Each number is 128 + 24 x the weight over the matrix's rms, rounded and kept within 0 to 255. Layers, rows and columns count from 0. Numbers have three digits each.

# layer 5 MLP down, 64x256, rms 0.261, rows 0-63, columns 128-191
181081128120126126127142125135114138086071146077148132103146180125126160103146137124134152132093127131117163102127143140126117139130148129122101112127107152154135114105117160132106161112117142
126140095118109108108118146135098104124134098139151154103117151106113128115143151121162150100140098125128181135144137145132111137134121135124131132140152152150156115122101108113120148115150149
154117109081145167122144091123135114138131087139127102138128161157103123107142139141156181118139139132155145151135136109102154117127161137149111111106142090111159127137135136111193167114093128
121163119117108120158136125156106111074080081099165145126124150147161100142102115158179119170114095130137190125179128083140078096086130130123127133107112142120122137137111134117177129135082128
134142119145115163074151122110118143131108122161110169092109114141136108131106150129120113162147145105124159110123136094151125137132112134140116167155133114104135135118163131128139177146124108
164108079137151121140167161118083118112089131159140117100096156121119114128115163100115193106113116112109127119111151159118155109103136131101119166133118131099122105145128128115106145133198095
118126099159136175157108131103133173155152094115126103119148102122119135121117146118104187138085106130125127148107191157167124129140148150084140133139150144120130153127110089103165135126132137
106152139106159102148106106169146140140157102129102114132135129108107107151148147099135118151153150162103154098132143161144125124103150119134179126150155106141144109124101117116131148135112158
091131123163089097131143143088117101082150175116113123127114100120117122119134085156107106135101136158138104099123114152107166163157136136129120099181082121133135069154133125157135153113123119
084121110159149149153131093132123137162128126158125091126090172104120135145134144144134188147136161101105157131131157133093131116095149117150126129120097107154135179103173106134112149156101112
145136147122095115121131131105123119107113073125142138125144103165125122131083092140136099101111123080131118093169111144120092130093098114137117132151096140081155132146136103097137125133133122
131085134175122151134105122186131156114114106109151136144177187117103102145137146080072104112146122127116107132173133134151120101120094119145128095131076128123139120142142100125108115154103174
126107149126129146091152126126118169184161127122116096098132108103151118154130100105114097172116148186118095154103134132109142179139122129161115151096091143156121148112121140143149125152132141
107123125109162138117149135136119141117129110120113079133134178093127114123113073111131119141167098145136129160146102127116142130131068110112155161103156121131112129112074124163127142141130147
114120133153077133136151188089151127184108144126174152111178116153124138118113133147154103101140121140131129104106122132119106135097166147144129152119131117128144114164147096156103134139153140
181135105138110108172172170093104119113154111121151130160126084134124115133146107108100118108112092140152044098143106135135160119113130138116128105136154118142128126134148138153100117108144106
138143141148116131158155116124139126117126090123181129172078108168110119175127133136138141129122145091173134132123109128168147112109127137082143147136159134163140129131138099133137125088102135
156127155119122078133114161092111121117110113142169117094121165131103155129122113151141156137119115157156123117102133143119119126059143160119115143122183136111124121159095128108164135134126116
137163131146119126142129148152153149104101095133137119133114075121133103149130110107180130064100122132187134132121143137145142108168145116135131170108125137124101157122124106124124133152151111
151128092091129129157113098103134127089123149116117159094099136141126139135115150081086106141114118128115129141118153115092143153144134107145125125128110128096130105127101163155151145136156116
123129161137097117127101151087122135126142094094114155147148133136115086112079111191138069129135130167139150108146118149137124103137089120116136157121106176135157148153119110122145128133090126
143117088089105127120143133136120110143098142169151138109182136114168095171141183069188124140127140104105124132085130153173144178134088142132138149166168108134085101068150064150103138115129158
119108135132144135143155080077167123156159128129127108098147072112163138140145122138146126031139123079132140171121094129158142110128094134133126097133103132117146087175139113135139131122137134
134133135180126144110112136153120135079123157096141123109135185095117134149121158114098050146095144158112170115132116112124148098114076112138135133101098152120116118113099138135145087175139108
113127113091119124117120139104161124147155110145068131129091113116119136081128129123155129142086100154129170103142085153150100101130140135136126121124157146158131122111099130151136126141121122
130139138153132158129122140146122127119121125131136146157105178116127090144175124103109169200137106142124107149100103119143133108132090115120148105141147144138106135097090169117112105139151143
148152181114156165125109138116137135139136120166129179119101166174118158140082129145168152145168120153136150134108115135098117093137114115154104147114123125127106130131128140094164158176139116
128148136079110131140120164115109127129084112106156101136145107153117132101164155134158122113093126105141153109089130153079172124151135110142106131163144116094113152074126150116138106143171117
126097192130130129079135114112162152111129114137134096161079151122144133129183121127197154208118130127177138149121126119117146130153143125135120133131160129144096161124144127122111153143103124
125138064139065105190127138117106064130144132100138153088098189205057125180079091149219166151086124109139091116160063115146128142144149079145100126117137074101128152088127058101154159106124097
138126178144138133154122112089131140134160125143109133089089093140116133094117066137180124206168111139152098131106139107119154139173163138154123116136153131155059177166136126141121132159126149
164143182114125119171132144152164161148113118111109124113166177155143108117096094109100100096133154167149125129142135144117145097095135149125123169129126156148142135126104078102103150124143147
113159131140108129134122140104145148159172105138141126134111152105176106172103125101126100218140095148104057150117136120196168125162091102129153108114118124121144168127116149135163144130105142
132151150098111133122125124103144122135118094104124147123151135117133101149137111108179125184136107109132166152091136167097099145112121154138139142128142196114151169121126114126107134148099113
172113134124201119111143102132139121166106085090114148138105081139107125117122113117116099132143168094174098149103154137119143120161170185131092133145144132134140154121121133116130141120090107
082102130110111106132124126099190124138122090151167113150130134153149132133142139101150121193108126120157094149118155149108162104152116147137162105134127148103114130138107135117107153100151119
128158134128094114114145139122099139161122138097134113155134171108121163143146160158145151122112105135121012089147089149138174128095139083130105123120128136099137107111133115098137152131137119
153154122116087098121102142113122134110100105106150125084114146150122175119136162116123094109130147177124064138143115138130148135109127112117124114158104140086171151109142142117090127141162160
141105125136096088115126147121135137064118120121115101105154166116067136133129156113115120130113111197121163104126104127182123103106116116155159118149132129145146131157115127134141100142089153
109155093170127126129119154084116142181118119118173140104132140121119113119146128124118098071136122074172099131161130134083145136195134140135167119150095129059122101113108155089166111180136125
138104167162112124130150132117168106111146111112125165161153099131106093100117128170152111131144145122118101133129153083137127112106121129180139136171089099074119167154147135113132061138129115
144108132097095116121146140079126147130119095129129121145139108104153112131084146165177146084100125124120091142103121138161166104097110120148099152111157111128125124135165096095075139127116118
169114110106140147171112153129128105136091118121132129131133088080108117084116132129124139093151127131155110126143121127110135130143155136148085137123110098109120170176118141154079163135148140
122080162151129144135121120155143162115172106153169106140114139109163090111121148133109101147154128149116113108141147157156149135143135145116158148132107149150111080151075178150135142108123162
109126098101075144143085155081186092106116122158113088130127143110151101105080116146098127068139101125148100103137066166116146060079115122103154135114091138052122119199178142132160115135129089
137127112120165136125111106145123182140105108131131147134111176128086118134119077132089126083144133110148147141180097074127115100115122128131098125141139174145145102163141130116087133139122139
117107163084122135129132144129117132133148162146116129103101178181141116098118113122166188141150124072107170150097153131154111159172147159133122126108145133139119147157125111153127130166115151
133097137148095091134122118131118142125118099109100091113118121082126129092133100115137148165133124098142073112136135163092152120101138133123136127126157123140125105158143147157102118129142110
108127124152181129124104132124133140121125117112099121151104107111122114149138120102123129120148115180124164125122115096084104119115116110128121108126160139128129129154094155125087112115146085
132108082092127139083157146149109145123122140144171124128117089124203147139184119083115152079118144110118065180127108136120127135107115106130155143157112135114101075112142159148155125124122122
135129148126104149140109115144157133126147093152140099142138207148129128182138165074104118120141139171119122157115136119134116153149112133125131144129107098168115111089128119158117107136155133
110071136139106106113125106104162127115124109100109090107144091140127170136158120132098157125144152112138102127099136171093138155108095130137139105143111142113124135115158163140155173109097101
128151133133079120087140112135137109110133111151143167112140163158124151128155089110130168158124114106138074124145120128126140121150147101130115127117150133079117143145145164149122168100147155
119118141126141150097143096137096142146149126145120144108109144146141136162116109118144098091134124152129187147091155124128137163134094123095146158140098134127116178108116132121107083137143100
092131135196100164115155092129104149144112118117115082105113102135164095140134142088120125072097130117112151113115158120112124112109136146142136131120113096143187126141137105145139097160121114
122173124088119142140101143125100090099112136113154140126138075107125131115074111123144120184127101139101097131143109156104085160129149117122128147154117113125102109141111154145131133119152124
124129123113133147088114116156150120176121140133103110129156120138119090108145163165087130081161117098108175132159145115113115092123105142173117121142146088156166141086127114144120121133106101
098090141121129113119132126106110160131129117118191144125129159150148083135136126115107117108131135101124140145123129120132135152158050160193118123112135144125114071080123137103133151159129103
111129149123122142128125136172117146096160134128144132087133116103119112132103136121104121098119167112104073100147130155132102135158130134166149157145121140120132144111170122175126084157130129
119149153170192134089110093174162162138128098150118183106132070120110128160122124141059133121132156103160130152123122120104116089174119155134149123134136112168156128139148104167100086119128094
103121176205149105134126142143121154134151094087120103124112124118119115117113110141146125177163151105111127095154151103141118113094135118153116112133126101170120154126101116144117139149105127
124138107131154138125093124146140122103130159112109103105105156135115102153134129150101078079140105121131109114175124099080133124129168115131093118142129102073111141151113138147095113134120133
103141165147145150148090126176133142156181099128062123130134085139120093160128118147126139128113137141123162129139118140134090132109097104136088120120120125163143124122146133164135115120112102
122126145114152149155161102188102138182149139121149122151170109124137122186099134162109104156097106150110107080116132144124119133126152128155108126146145101123214107120104116108123126104116101